{
  "d_model": 128,
  "head_dim": 64,
  "activation": "swiglu",
  "norm_place": "pre",
  "norm_eps": 1e-06,
  "positions": "learned",
  "attn_scale": 0.125,
  "bias": "qkv",
  "decay_fraction": 0.883
}
Each number is 200 + 40 x the weight over its row's rms, rounded and kept within 0 to 999. Layers, rows and columns count from 0. The size before them is the row's rms in percent of the matrix's.

# layer 3 attention query, 128x128, rms 0.0879, rows 34-63,97-127, columns 0-63
121,258,198,203,208,165,241,216,180,156,187,208,166,228,159,132,172,203,203,265,192,188,234,201,258,188,180,208,241,268,195,196,157,232,212,170,218,190,252,183,230,204,198,235,158,223,217,283,220,142,129,178,216,187,199,183,203,313,128,120,148,222,188,199,170
135,254,162,179,225,134,215,160,191,144,235,189,163,189,194,158,185,231,174,225,165,228,223,256,198,241,250,236,186,193,208,186,196,247,232,216,213,212,223,252,219,212,212,177,170,158,176,178,181,236,164,240,208,141,192,181,233,163,201,175,111,184,177,241,142
113,152,224,224,206,225,176,191,197,279,210,180,219,234,250,178,179,175,237,159,207,143,201,248,117,150,222,161,224,195,176,298,212,247,168,236,237,193,247,231,183,222,158,196,189,210,190,192,240,193,197,246,243,217,85,282,224,252,179,116,145,207,164,243,236
142,177,241,191,233,174,176,232,262,279,212,128,179,176,211,259,174,124,253,189,227,246,227,186,230,156,194,173,198,184,172,210,193,195,191,136,162,166,185,161,181,165,271,191,250,140,256,195,138,182,180,240,198,166,203,250,196,154,210,249,184,130,192,196,179
137,134,175,177,208,150,196,193,181,230,139,160,138,170,162,159,264,231,231,223,188,212,204,182,193,195,271,154,284,197,180,221,196,200,260,225,245,182,224,204,124,186,194,269,183,208,195,246,165,157,195,249,226,161,182,218,234,241,183,185,186,189,134,197,175
121,236,187,177,211,217,205,214,200,172,163,246,186,211,204,95,231,252,261,232,265,253,170,225,192,212,264,83,252,201,123,154,213,138,294,237,241,225,181,187,209,237,217,185,171,159,120,193,197,173,152,190,168,182,233,165,196,204,159,246,193,142,177,140,201
125,216,192,236,222,260,186,171,157,211,131,276,139,211,147,78,174,220,169,179,241,229,217,205,201,166,193,217,119,219,222,213,244,228,288,287,203,145,218,206,122,218,242,201,157,246,250,204,273,220,170,206,213,139,148,156,180,158,190,230,213,219,137,175,180
122,213,177,227,204,252,157,213,161,200,184,315,186,209,163,90,163,231,234,264,239,214,245,190,186,150,207,225,212,193,217,210,127,204,222,288,162,281,219,254,208,228,220,165,272,183,244,204,213,78,186,242,65,220,270,214,185,248,198,141,238,206,174,206,209
106,179,203,153,277,195,247,193,156,217,189,171,154,162,271,169,192,246,140,234,195,167,147,235,161,296,294,218,186,229,222,223,220,210,162,172,227,228,183,158,219,162,229,160,185,207,174,212,242,222,228,196,217,219,191,188,256,199,247,206,204,257,209,218,223
137,188,159,207,187,138,187,136,228,156,191,274,211,229,178,182,236,165,207,151,143,228,195,197,237,168,177,200,259,205,230,180,229,177,235,242,185,159,268,251,225,202,160,213,164,221,207,183,219,173,172,236,198,250,156,213,191,232,176,179,204,197,305,194,223
112,211,216,146,163,188,169,236,209,228,143,290,169,257,115,235,245,246,258,259,191,241,191,126,241,205,196,151,200,182,163,200,216,197,284,209,231,219,224,205,198,216,198,172,209,153,198,240,188,200,219,261,177,173,282,175,300,215,224,197,230,140,223,135,202
103,218,223,203,172,200,207,209,198,224,231,168,175,176,180,183,236,191,236,161,180,201,239,190,210,121,150,242,176,139,228,257,188,241,169,227,222,233,203,249,266,191,228,164,230,235,196,207,171,195,224,293,253,136,243,237,264,139,175,182,138,131,166,230,244
115,232,245,178,204,182,174,222,133,218,202,241,209,194,221,204,172,260,198,213,188,128,117,179,186,202,135,182,273,215,252,195,174,212,225,201,203,250,188,170,172,175,221,191,163,224,167,191,255,216,126,141,251,222,236,158,245,180,225,204,257,190,266,167,236
132,194,214,213,190,182,198,188,196,144,177,194,229,222,122,142,230,166,239,187,158,228,208,167,249,131,194,176,173,204,198,171,185,203,243,254,169,146,154,247,219,240,140,283,205,278,195,216,182,171,178,179,156,198,225,203,185,269,205,266,248,173,171,86,206
121,186,169,205,213,226,159,183,197,234,175,187,159,185,155,151,246,181,235,214,124,187,236,230,261,205,203,244,179,156,197,153,288,273,161,169,282,230,196,225,203,191,293,228,144,154,227,179,180,156,188,251,233,267,182,213,143,169,175,217,223,217,251,189,165
124,254,166,216,192,232,146,158,196,250,221,174,186,172,204,254,130,235,95,227,227,182,236,210,187,183,257,181,109,145,232,281,238,262,199,256,252,233,218,274,230,157,202,173,141,205,176,120,226,210,178,180,218,212,218,192,194,192,154,205,257,192,201,283,175
122,196,208,266,199,207,220,213,232,253,188,133,240,233,235,151,251,115,182,211,176,187,191,204,142,239,141,202,180,225,251,178,197,190,220,102,207,159,174,143,209,197,248,180,282,139,260,230,147,185,179,259,248,114,231,199,235,230,218,220,188,139,138,199,205
100,188,246,197,189,207,164,186,190,168,235,237,249,192,216,187,162,281,201,256,127,145,212,235,161,174,280,158,201,187,173,241,201,236,153,166,197,228,168,204,203,204,215,128,157,209,88,189,196,227,210,187,212,236,188,219,156,260,152,125,249,219,232,289,257
111,218,245,244,182,201,240,195,167,172,259,163,207,174,161,211,209,275,155,252,203,162,132,186,188,193,289,176,178,227,229,201,243,160,199,259,228,209,209,269,176,229,204,236,203,272,242,221,173,236,171,119,224,160,269,189,206,173,168,210,282,155,202,152,260
136,178,190,210,190,278,163,166,186,110,151,289,162,187,133,213,186,167,188,237,219,235,265,254,212,239,265,261,175,252,255,190,214,174,146,215,146,156,170,170,199,197,259,235,215,157,220,255,239,132,213,217,183,180,193,174,229,239,221,201,284,264,266,154,209
117,178,184,192,209,204,229,264,231,178,178,167,173,177,212,196,177,170,264,194,125,148,262,201,259,128,266,144,225,209,238,204,201,183,191,176,176,168,211,250,168,302,238,249,174,174,243,229,228,143,203,315,253,239,203,231,280,228,188,161,198,159,215,211,225
127,217,177,203,140,210,186,216,174,165,182,250,169,166,113,210,182,142,266,253,178,232,269,178,204,165,177,255,235,190,148,171,166,264,133,269,184,199,179,228,244,164,183,156,248,182,287,214,227,149,250,263,188,181,210,244,220,204,137,206,171,187,227,225,184
119,219,216,217,157,212,153,221,185,247,180,217,248,270,243,233,267,249,247,242,156,165,176,235,212,272,193,187,174,197,210,242,199,179,158,188,303,205,222,162,240,196,182,208,186,201,230,171,208,178,253,157,287,216,238,229,221,250,218,180,197,203,191,200,110
098,223,224,200,226,141,191,311,171,198,157,221,192,141,243,258,259,141,149,219,235,160,148,199,264,222,209,235,256,193,179,208,189,156,216,202,162,215,168,180,211,130,236,206,174,251,196,212,204,259,210,253,195,198,240,185,293,209,175,190,248,212,201,123,201
110,192,262,215,201,205,225,230,177,195,193,225,236,233,240,169,174,205,146,198,201,207,147,124,122,189,228,180,222,235,202,147,199,158,266,220,208,236,193,168,182,217,176,110,133,162,185,276,169,196,150,194,153,256,221,185,211,213,245,303,259,224,148,206,304
103,101,191,163,193,139,242,152,225,145,166,188,261,221,256,218,176,190,165,212,203,196,125,98,150,265,153,187,214,200,172,226,156,269,214,203,229,125,253,141,177,247,136,227,220,199,188,179,227,276,171,131,135,170,216,239,137,175,199,215,219,225,193,166,141
146,129,214,263,159,243,213,205,163,220,245,158,154,276,160,151,197,243,122,220,200,248,202,244,132,224,104,190,180,278,227,195,173,152,176,181,228,196,190,139,143,224,124,142,238,240,237,203,210,168,153,213,237,154,246,163,258,208,284,185,178,173,175,196,161
123,184,268,163,225,233,157,214,207,189,270,226,180,181,202,282,235,255,144,202,224,217,187,175,243,239,242,189,188,262,169,261,247,142,203,205,166,264,249,205,234,175,184,208,97,168,111,192,174,216,161,239,198,293,207,126,207,232,184,255,264,277,263,263,217
132,193,172,229,173,280,165,191,161,206,217,186,151,175,199,234,153,190,119,214,235,187,165,262,200,192,150,211,188,274,203,212,169,200,225,120,168,165,142,153,129,200,145,199,125,176,218,219,221,205,150,200,282,99,145,205,263,234,234,161,181,211,265,191,200
132,262,165,226,201,174,225,207,204,166,231,250,179,208,193,186,156,182,198,181,172,241,138,255,222,248,192,188,238,168,124,219,123,140,255,256,214,222,164,206,150,270,124,167,151,189,200,233,153,148,139,180,208,146,213,170,255,228,264,125,230,196,218,171,179
068,174,114,238,182,144,235,236,170,169,169,173,237,135,215,187,208,187,236,170,224,220,137,199,202,179,166,161,228,193,194,185,171,141,204,238,224,265,163,245,119,186,191,200,263,212,292,216,136,162,154,167,151,153,231,242,214,229,243,112,140,134,198,177,259
075,218,220,166,169,271,191,181,183,192,210,236,172,203,189,247,199,278,185,197,209,164,188,234,183,231,201,215,164,167,266,175,209,186,140,236,163,263,261,157,193,195,159,182,195,115,235,158,248,224,213,209,245,210,226,123,222,137,216,270,217,258,218,234,171
064,239,261,164,181,245,222,226,165,331,204,137,253,175,175,224,231,209,194,193,205,156,242,191,187,156,162,197,150,139,195,207,138,244,126,237,215,150,184,257,146,162,239,262,185,229,221,187,206,264,175,130,232,208,206,279,187,180,212,157,175,207,162,165,251
081,214,121,165,226,172,253,178,258,156,200,211,149,174,153,199,233,167,253,201,186,224,296,178,160,184,144,206,216,154,203,186,154,197,171,266,143,266,252,188,149,208,168,243,300,141,171,153,220,209,225,153,181,163,187,209,175,170,211,246,198,213,274,214,239
084,130,157,254,170,163,200,172,191,202,166,226,241,210,199,219,244,165,209,193,156,215,223,205,259,204,166,188,218,190,203,193,206,159,224,203,187,111,131,240,222,257,159,171,246,269,193,178,148,194,125,169,218,127,247,240,218,211,219,192,154,87,305,183,243
077,157,206,159,232,193,198,210,161,313,165,182,149,204,217,176,234,193,233,281,193,190,211,242,182,187,209,213,191,226,221,106,257,266,272,257,292,206,219,191,169,186,256,231,224,187,248,209,203,247,209,300,185,118,188,203,251,207,167,143,183,174,165,133,229
064,185,176,208,124,196,171,172,179,130,186,241,173,220,221,301,157,197,203,207,214,169,199,240,182,189,77,196,264,202,251,176,254,192,194,155,172,185,217,149,173,185,162,227,203,219,240,205,190,260,202,231,205,130,233,186,218,250,253,135,158,197,179,150,232
070,168,206,167,168,238,237,166,237,196,247,251,138,119,177,193,286,184,175,190,194,159,258,144,261,219,177,176,249,202,247,167,260,254,182,165,185,218,191,215,160,190,145,239,197,200,192,222,184,202,245,174,226,206,216,179,218,244,126,250,208,256,260,141,193
075,229,259,184,189,241,218,207,209,248,218,222,194,253,215,209,177,210,281,167,246,228,153,177,199,160,219,197,229,184,227,208,266,143,207,187,127,165,159,203,221,221,160,199,165,193,203,205,189,240,291,140,241,240,191,207,260,241,207,209,228,217,168,261,207
082,264,207,175,245,246,199,187,143,199,150,203,174,190,199,201,203,273,173,225,141,140,172,190,238,196,219,262,192,221,212,233,260,227,204,271,218,141,284,197,280,127,259,242,146,242,188,257,211,165,213,235,160,232,133,183,227,212,157,160,155,254,158,216,179
078,194,192,161,232,199,172,222,203,177,220,186,230,184,218,268,142,182,207,199,209,232,289,169,178,245,229,201,250,219,211,257,93,138,191,186,166,206,193,222,204,167,219,172,274,228,157,249,167,237,162,184,153,224,234,239,222,185,220,227,222,165,265,121,268
072,222,229,161,146,229,188,195,183,183,177,149,201,173,205,154,186,252,188,155,228,185,199,209,218,168,174,174,209,162,118,148,201,262,260,206,234,133,196,267,165,154,207,239,189,201,156,130,199,133,241,192,231,88,216,251,257,230,213,162,153,175,183,229,183
079,159,152,230,164,134,155,171,185,183,227,169,212,178,156,227,193,271,163,187,195,190,229,217,193,181,247,182,245,168,189,220,215,272,192,164,254,122,160,230,159,181,237,202,226,235,277,159,190,192,198,166,216,227,204,317,226,233,197,193,188,162,171,217,166
089,165,175,177,253,189,220,185,234,151,153,225,178,238,145,161,184,191,250,148,230,233,239,201,212,206,147,224,240,259,232,172,125,132,187,210,140,186,225,149,163,148,195,222,217,147,177,240,217,187,164,233,235,112,228,170,233,284,246,195,79,272,142,247,236
076,191,217,196,120,205,179,230,216,183,299,214,199,194,236,222,173,259,168,186,244,232,172,158,165,202,265,154,177,138,163,241,189,197,184,187,207,185,147,221,186,189,219,148,216,154,224,148,162,212,265,159,199,239,248,239,227,164,202,219,237,157,189,213,155
074,188,159,204,174,192,181,199,231,220,139,248,208,167,120,270,153,184,226,237,172,175,216,229,147,108,253,152,258,183,188,193,329,219,196,250,131,186,221,251,174,233,134,194,218,241,187,182,186,180,190,214,267,221,202,180,150,192,239,139,224,192,189,184,193
068,227,216,203,208,129,164,190,219,195,156,71,250,172,163,145,168,239,190,201,160,227,170,259,229,165,291,208,160,218,217,223,288,190,212,218,174,140,123,231,201,248,150,178,226,219,228,237,193,186,197,211,156,220,208,282,196,187,148,283,179,121,235,200,166
076,176,131,166,232,143,167,143,216,169,212,161,181,140,220,285,209,208,232,181,152,237,191,184,143,226,263,163,240,177,179,239,196,192,190,224,262,259,176,198,102,200,168,264,186,222,230,227,200,162,212,208,232,197,215,160,177,221,206,219,252,192,247,199,222
077,210,242,248,248,202,207,230,231,228,183,159,147,222,214,179,150,177,188,197,234,258,145,227,219,236,172,189,128,235,204,237,160,115,269,180,207,247,249,187,218,200,190,240,221,181,226,318,157,206,181,161,206,278,214,168,146,202,262,119,183,225,224,244,223
066,156,239,222,137,209,178,131,223,142,192,194,183,129,191,178,200,260,146,146,108,202,266,227,255,173,198,226,199,169,140,205,177,270,218,216,228,154,245,223,130,232,190,190,191,209,276,206,215,178,208,220,226,190,188,228,192,245,194,179,189,190,169,252,115
071,225,204,241,241,193,261,168,214,254,171,233,188,181,213,206,182,153,125,197,205,161,168,237,161,209,134,263,263,294,236,167,275,207,266,160,150,276,210,166,178,165,205,220,161,181,232,158,190,213,210,126,247,155,161,128,153,173,220,189,188,255,217,223,231
072,223,178,285,177,131,211,163,191,174,237,183,217,177,176,305,275,188,198,195,169,248,184,232,247,193,262,230,208,212,162,169,205,192,209,212,254,248,172,200,177,257,202,139,284,152,140,197,137,147,179,149,124,208,276,192,177,166,237,196,201,125,235,184,249
076,185,161,242,208,192,174,261,176,209,180,86,228,172,173,239,183,266,146,247,200,167,169,275,202,135,246,183,155,209,129,207,210,204,209,216,234,232,210,267,198,213,253,264,211,195,187,174,176,155,203,234,205,174,127,252,245,201,215,170,218,130,165,233,216
077,164,170,178,220,226,201,148,175,70,182,189,184,194,170,233,167,176,214,186,241,198,196,219,225,162,232,223,211,194,177,244,184,219,289,205,174,172,155,241,132,175,219,279,185,188,262,214,206,175,255,236,208,243,233,160,171,293,276,126,162,207,166,236,142
071,244,204,229,247,215,202,266,220,138,190,181,177,181,160,287,114,229,227,188,114,180,236,186,218,228,295,206,169,233,204,278,240,212,178,251,205,197,232,178,186,171,187,227,169,169,257,154,227,188,164,278,146,196,154,173,229,99,212,175,195,213,241,261,249
065,149,195,223,212,222,178,201,192,152,191,136,238,284,189,162,164,133,174,191,167,205,218,142,213,184,147,149,248,209,166,192,163,217,239,203,209,209,210,208,151,195,207,313,222,256,232,250,232,200,206,164,215,216,237,176,243,163,275,121,258,232,168,91,221
061,184,116,234,279,264,178,182,207,172,213,222,202,230,222,174,226,164,245,161,168,132,134,228,306,201,276,220,117,207,219,215,238,189,197,118,197,174,187,202,139,214,235,165,179,239,274,260,199,119,191,228,184,245,216,132,222,120,283,213,155,199,244,222,246
072,164,183,110,243,201,185,241,154,171,209,192,280,242,201,173,126,232,245,253,199,209,207,137,228,106,259,152,201,156,221,145,133,217,221,247,157,206,210,160,189,262,95,196,223,184,169,205,195,217,159,148,183,185,266,196,151,220,207,218,192,160,248,277,234
075,182,164,160,217,223,184,227,151,207,142,181,283,243,214,224,144,182,188,197,140,145,104,182,188,259,276,225,211,223,225,263,224,196,126,187,211,135,230,108,275,232,189,177,189,201,133,232,276,142,172,166,189,230,250,179,172,160,188,252,200,265,222,240,177
071,223,248,164,224,163,281,179,226,73,197,236,119,199,189,222,231,166,256,175,206,215,200,160,211,179,225,214,274,162,157,246,194,203,181,309,145,258,259,204,179,207,233,225,182,169,179,149,218,211,189,167,194,151,191,221,164,294,197,175,150,241,232,212,267
079,123,167,227,227,157,141,183,172,232,186,188,261,195,243,218,195,158,216,185,249,213,195,250,299,157,88,179,260,219,226,194,193,147,183,168,186,168,136,178,120,191,213,173,174,185,243,186,164,185,131,203,227,155,186,252,202,240,177,169,213,155,187,242,187
# layer 3 attention key, 64x128, rms 0.0874, rows 33-63, columns 0-63
083,225,232,164,225,239,201,198,202,212,219,157,229,249,192,204,201,154,70,242,149,133,223,217,263,115,223,209,213,127,159,153,130,174,190,173,288,207,212,185,237,136,202,192,178,225,145,104,231,183,247,136,211,204,239,234,213,198,211,145,116,189,201,139,191
101,223,257,204,213,209,215,260,182,190,244,160,267,251,174,247,291,258,110,226,169,233,182,145,299,181,213,186,209,157,199,204,132,203,230,151,200,181,181,188,225,253,213,187,198,274,141,203,212,166,187,168,124,290,158,238,156,244,212,230,263,181,242,255,234
104,211,198,198,243,248,197,230,185,188,214,231,187,276,205,246,265,267,168,211,178,172,195,164,164,246,154,126,125,190,254,202,260,177,295,182,225,168,187,151,162,246,197,244,200,158,235,231,217,219,143,240,240,163,160,210,258,132,164,194,219,231,192,125,177
086,189,167,251,204,174,238,228,157,257,215,227,209,238,174,124,190,192,155,136,133,182,177,155,163,120,263,234,265,232,241,209,266,268,126,211,254,199,253,227,177,206,213,141,192,200,172,255,258,124,163,229,184,180,250,157,218,230,157,227,162,197,172,160,223
116,159,211,195,77,203,170,190,250,158,177,181,126,221,168,162,147,229,188,218,182,173,225,171,173,176,233,134,201,182,166,151,211,257,213,308,180,210,228,232,155,183,217,230,177,220,212,55,210,183,231,190,134,199,164,210,190,207,216,133,227,238,160,195,167
115,249,242,250,221,187,171,235,183,214,211,196,197,189,222,220,173,299,173,142,198,188,230,208,137,249,268,270,238,188,193,256,137,224,204,199,199,190,282,165,231,194,140,250,188,239,215,233,268,157,217,252,159,172,168,123,221,216,158,268,180,225,140,188,223
089,181,194,240,191,195,208,218,154,161,200,160,185,135,164,239,136,227,233,200,154,129,239,131,207,243,218,183,178,86,226,203,129,174,249,167,203,170,202,184,177,196,112,202,155,229,148,220,181,167,255,141,208,164,166,227,193,262,231,137,179,176,130,199,193
102,208,216,217,181,162,266,239,171,277,205,176,170,207,240,267,215,170,170,219,182,187,182,143,222,219,268,269,200,248,209,245,203,163,162,171,174,245,265,195,155,199,182,204,164,178,156,212,203,113,174,152,173,194,195,181,261,141,177,238,139,233,148,285,206
104,208,203,212,186,161,229,195,187,266,194,133,214,225,202,229,208,195,249,224,225,179,193,176,156,201,185,190,201,155,302,209,221,148,242,234,261,218,272,229,216,211,155,167,157,188,195,206,158,183,173,165,255,225,129,228,184,231,214,181,279,135,135,234,192
099,220,160,145,263,200,200,152,212,181,268,236,218,244,179,162,200,155,197,179,160,206,190,229,170,235,229,202,151,216,166,240,235,165,151,137,149,183,211,169,186,153,180,241,218,159,131,270,207,229,283,216,169,218,213,239,199,196,204,217,149,212,298,243,293
105,169,135,228,166,209,243,165,121,240,198,119,129,219,241,223,210,148,180,242,246,196,172,205,199,134,157,212,228,207,281,181,272,178,206,167,282,165,207,163,181,246,211,151,165,204,198,169,198,199,140,154,259,208,219,205,183,197,171,196,224,177,268,138,259
099,187,235,209,257,194,212,229,117,180,162,204,165,237,186,178,232,235,239,227,126,148,150,185,130,240,223,140,192,182,260,233,269,137,250,223,213,125,196,195,135,175,210,207,158,188,267,139,240,182,273,162,225,221,202,193,317,237,216,169,205,244,113,173,202
095,171,168,213,179,170,256,211,197,273,130,225,187,246,206,135,180,250,144,231,178,173,164,207,199,171,212,200,269,221,206,208,212,236,149,235,207,254,228,162,159,195,185,195,134,203,190,168,217,261,140,190,195,94,199,182,153,210,126,157,183,234,134,250,243
103,191,162,178,169,264,137,163,142,276,221,187,237,225,236,197,178,142,220,206,152,169,236,176,228,168,250,250,190,188,204,252,213,192,202,145,215,234,210,209,206,224,190,222,251,222,187,142,207,161,282,197,168,207,255,195,156,220,239,172,239,219,201,202,206
113,209,251,188,222,200,218,202,156,189,196,186,197,104,148,248,234,223,155,272,180,214,243,239,210,185,204,216,227,178,223,163,232,196,217,172,237,206,187,230,214,214,195,185,201,203,227,175,184,265,189,209,191,227,126,217,210,95,189,202,207,154,136,199,207
096,202,218,189,237,189,181,190,162,208,217,212,174,221,105,185,220,159,173,144,152,182,255,283,275,184,151,207,220,233,266,170,258,205,231,185,218,157,252,144,207,189,256,194,151,130,326,159,193,201,218,206,193,169,237,209,185,201,222,210,186,263,210,222,174
095,211,205,180,204,224,247,196,233,299,145,179,175,237,205,167,229,187,174,153,193,202,227,166,186,146,121,296,143,282,184,159,217,209,253,190,255,244,185,187,193,201,235,224,152,120,284,231,179,132,247,143,232,139,258,194,156,282,132,215,215,257,191,222,188
103,157,190,259,143,209,239,223,195,113,222,270,228,248,206,165,244,201,156,325,163,192,235,268,215,183,200,134,148,205,207,169,191,212,176,217,186,142,210,256,202,169,174,206,217,182,217,184,233,201,269,128,185,214,193,192,238,195,273,116,150,204,156,180,205
098,181,191,217,169,176,213,190,209,251,243,136,262,222,189,252,151,127,183,105,192,188,268,243,190,158,174,210,243,202,196,176,131,223,143,128,246,191,234,229,238,194,244,179,220,196,195,264,239,222,221,186,175,278,135,213,214,240,145,196,244,186,175,194,190
087,165,228,187,198,237,253,182,138,189,167,260,187,206,228,186,177,159,159,208,192,152,222,145,230,268,162,275,195,239,173,198,177,195,239,165,202,213,227,192,179,207,170,274,214,163,127,197,197,206,141,224,240,183,191,196,239,279,149,237,234,203,178,259,146
110,239,187,238,159,180,172,239,176,185,234,110,211,219,244,180,210,123,177,238,211,179,179,111,174,200,135,134,142,200,168,178,116,135,156,189,168,134,217,200,244,166,137,168,164,216,184,124,184,186,155,148,153,275,196,255,170,158,314,196,256,182,207,178,152
095,216,156,213,207,170,195,193,240,268,206,213,190,274,180,172,194,225,129,159,158,213,231,190,215,143,218,186,281,223,242,123,196,226,126,181,208,257,231,173,239,217,227,221,135,207,146,104,242,263,244,159,224,250,200,188,257,218,164,268,271,235,251,228,192
104,215,253,153,180,235,217,233,195,241,221,135,197,316,157,183,252,203,145,218,146,216,135,196,190,241,228,125,217,225,208,237,189,195,175,203,230,163,189,172,189,167,210,172,181,176,198,196,242,215,150,215,220,233,264,203,181,162,237,200,231,286,147,214,195
099,213,217,286,244,230,215,253,191,205,139,238,190,223,172,274,233,138,226,144,123,179,200,203,166,198,49,218,140,194,246,231,227,151,90,189,218,185,209,221,126,180,181,225,206,188,264,224,258,156,220,214,204,173,220,194,233,223,187,169,187,184,151,206,178
087,186,227,164,178,192,220,172,171,208,204,267,244,205,207,172,223,93,226,190,219,212,264,264,181,203,198,249,237,168,198,228,125,227,252,149,158,250,192,254,177,125,198,172,219,212,157,173,162,309,244,208,151,161,224,226,146,186,199,248,217,142,239,125,173
091,139,148,251,156,164,158,148,209,133,197,247,190,193,208,218,140,138,178,234,175,198,278,232,161,188,205,200,196,125,200,117,133,149,223,197,176,148,161,191,235,188,145,151,221,214,156,281,209,239,266,169,254,180,227,214,255,195,184,159,145,203,152,237,163
092,265,186,158,171,235,192,119,246,148,163,215,166,157,163,312,198,133,239,217,196,234,207,208,248,206,227,201,177,193,220,180,176,227,161,229,205,198,250,208,153,186,263,233,265,241,183,254,188,124,214,210,168,183,224,196,277,126,210,190,234,182,330,192,245
117,201,227,246,242,227,159,185,231,141,206,199,221,249,189,242,307,215,170,236,216,229,284,159,184,206,153,216,188,167,121,230,232,179,182,282,257,161,245,203,235,187,220,210,182,193,192,212,239,125,217,225,235,204,169,176,228,179,244,170,169,161,153,182,174
102,188,181,192,213,175,157,193,221,187,235,169,227,253,233,190,134,161,150,143,231,195,246,207,224,183,153,226,238,223,190,171,214,115,224,130,223,178,111,160,191,185,164,139,238,182,226,183,95,225,209,198,223,238,195,251,177,239,212,249,196,153,215,130,204
102,199,179,215,212,173,222,240,130,237,253,210,177,229,215,179,258,168,246,227,152,190,174,142,187,208,250,242,210,177,119,226,243,191,170,147,169,195,144,206,245,199,202,207,232,218,242,209,184,231,221,232,220,261,155,179,241,197,148,189,88,230,198,90,211
106,154,237,186,251,189,202,222,185,161,133,176,194,154,248,208,174,188,161,238,227,158,165,155,216,150,239,228,120,156,174,212,239,227,228,243,245,261,174,199,274,186,176,235,206,242,140,175,173,104,173,169,271,219,191,217,140,225,215,171,175,190,180,163,168
# layer 3 attention value, 64x128, rms 0.136, rows 0-5, columns 0-63
094,196,168,170,182,204,175,178,168,221,235,189,164,243,183,229,258,129,172,179,251,168,248,107,110,126,278,211,198,126,219,221,124,221,203,169,225,180,202,218,205,206,283,253,218,220,171,219,235,146,192,208,193,263,234,215,233,178,227,267,197,191,154,191,139
093,237,170,161,180,183,154,166,229,261,201,192,130,234,166,247,260,163,192,170,145,174,202,213,170,141,219,274,170,187,227,197,208,235,245,207,213,289,236,186,180,182,190,240,145,213,190,123,220,126,185,202,307,120,237,194,177,218,205,125,150,209,165,160,210
103,213,214,153,193,186,214,143,226,215,140,237,197,167,181,156,201,156,168,203,185,301,229,200,202,171,198,222,220,147,165,206,167,201,268,257,219,185,149,242,162,140,208,225,201,249,170,250,212,115,173,205,166,156,226,189,175,207,160,244,131,189,131,167,286
090,221,177,173,199,281,175,180,199,243,240,241,227,179,187,295,187,179,197,208,252,191,234,161,178,182,196,262,147,224,157,267,184,177,212,148,196,203,256,168,113,197,228,163,95,214,190,184,226,169,267,123,291,201,179,203,186,158,237,195,227,151,164,212,204
095,262,147,214,204,234,172,216,183,216,223,153,186,241,182,250,208,133,245,218,219,264,112,204,157,198,216,267,224,166,185,230,195,197,141,204,151,147,149,241,208,220,257,176,223,204,173,167,195,273,166,171,214,203,167,280,198,279,287,250,264,181,243,186,156
076,223,210,203,179,156,273,202,235,216,193,208,174,170,199,197,218,120,175,172,167,257,193,145,166,221,246,235,186,203,205,237,167,216,195,255,212,163,209,250,288,203,197,239,170,194,200,150,189,200,33,174,234,243,195,221,188,184,198,167,142,210,252,130,239
# layer 3 attention output (transposed), 128x128, rms 0.352, rows 0-5,64-68, columns 0-63
089,312,172,199,158,209,218,232,160,121,262,206,265,253,218,214,182,171,167,217,196,225,195,320,176,219,156,190,202,238,235,182,234,262,156,248,152,163,190,197,137,300,246,192,211,223,212,216,187,259,172,219,157,193,181,216,204,188,188,143,264,190,154,168,220
095,111,156,181,253,186,301,186,164,205,206,272,202,170,201,153,171,180,134,211,188,218,239,223,223,180,156,201,194,201,269,192,155,238,241,292,236,180,195,233,219,210,233,152,172,186,126,289,175,286,204,129,170,237,148,206,246,185,196,190,170,127,208,232,234
096,142,129,188,203,211,186,225,227,189,137,192,164,176,207,212,201,221,244,192,248,134,214,165,256,178,207,203,181,219,206,156,257,211,238,187,202,198,169,181,164,208,183,160,177,177,213,253,258,215,190,222,143,210,221,254,215,225,198,221,144,181,237,187,225
093,217,206,225,212,145,185,133,181,158,210,255,238,228,254,177,224,188,168,180,153,271,196,280,154,270,215,216,150,207,238,202,204,255,162,220,257,249,194,220,170,266,187,165,205,182,156,205,247,174,155,162,224,169,132,171,255,148,199,216,169,175,218,155,178
093,238,234,234,219,173,217,210,186,260,133,158,181,238,134,233,200,172,216,164,262,210,217,178,200,144,161,212,244,199,224,238,268,226,174,176,182,267,183,207,211,196,132,297,192,177,228,267,141,188,200,158,227,160,205,138,252,190,194,180,169,208,217,195,260
067,185,241,220,190,189,231,234,187,146,226,224,135,220,218,219,166,207,249,122,218,150,224,253,252,177,192,152,165,229,189,212,193,216,319,197,174,168,228,211,243,251,198,177,166,209,121,198,201,194,213,190,190,187,204,169,198,270,212,201,262,123,148,222,222
092,191,185,164,258,146,146,180,202,280,150,178,255,138,240,189,186,242,196,213,224,256,209,167,270,320,204,228,154,190,185,260,252,140,147,257,171,207,172,243,244,165,140,233,183,223,253,180,213,118,205,193,192,193,163,142,249,188,154,137,204,188,246,216,224
095,208,265,247,180,315,195,271,205,189,226,188,180,148,161,127,168,225,179,210,194,217,213,149,163,236,196,164,213,177,209,195,194,224,153,210,224,195,222,264,238,176,207,260,194,245,291,136,234,197,199,216,191,203,226,147,242,184,202,203,200,257,197,178,135
105,217,211,245,182,245,174,183,138,186,173,224,135,213,183,195,162,215,199,212,212,139,215,214,164,254,242,208,210,242,184,194,205,211,236,136,188,214,272,167,220,244,286,171,153,150,206,138,234,191,255,192,221,159,173,228,151,194,193,186,289,181,296,195,135
102,128,113,266,242,136,188,159,179,233,207,183,225,92,214,154,199,161,214,213,195,207,260,161,230,174,192,210,250,156,243,276,218,231,172,200,186,139,174,248,210,183,235,260,243,266,154,188,175,253,187,236,229,228,173,253,180,236,211,174,199,251,195,237,202
113,185,202,156,199,227,132,178,273,127,220,238,182,246,313,175,205,194,185,241,207,247,274,202,242,211,133,120,167,181,203,192,163,218,231,229,171,236,230,274,174,160,190,169,255,232,202,243,191,143,208,229,178,255,240,221,194,176,152,184,171,111,243,216,199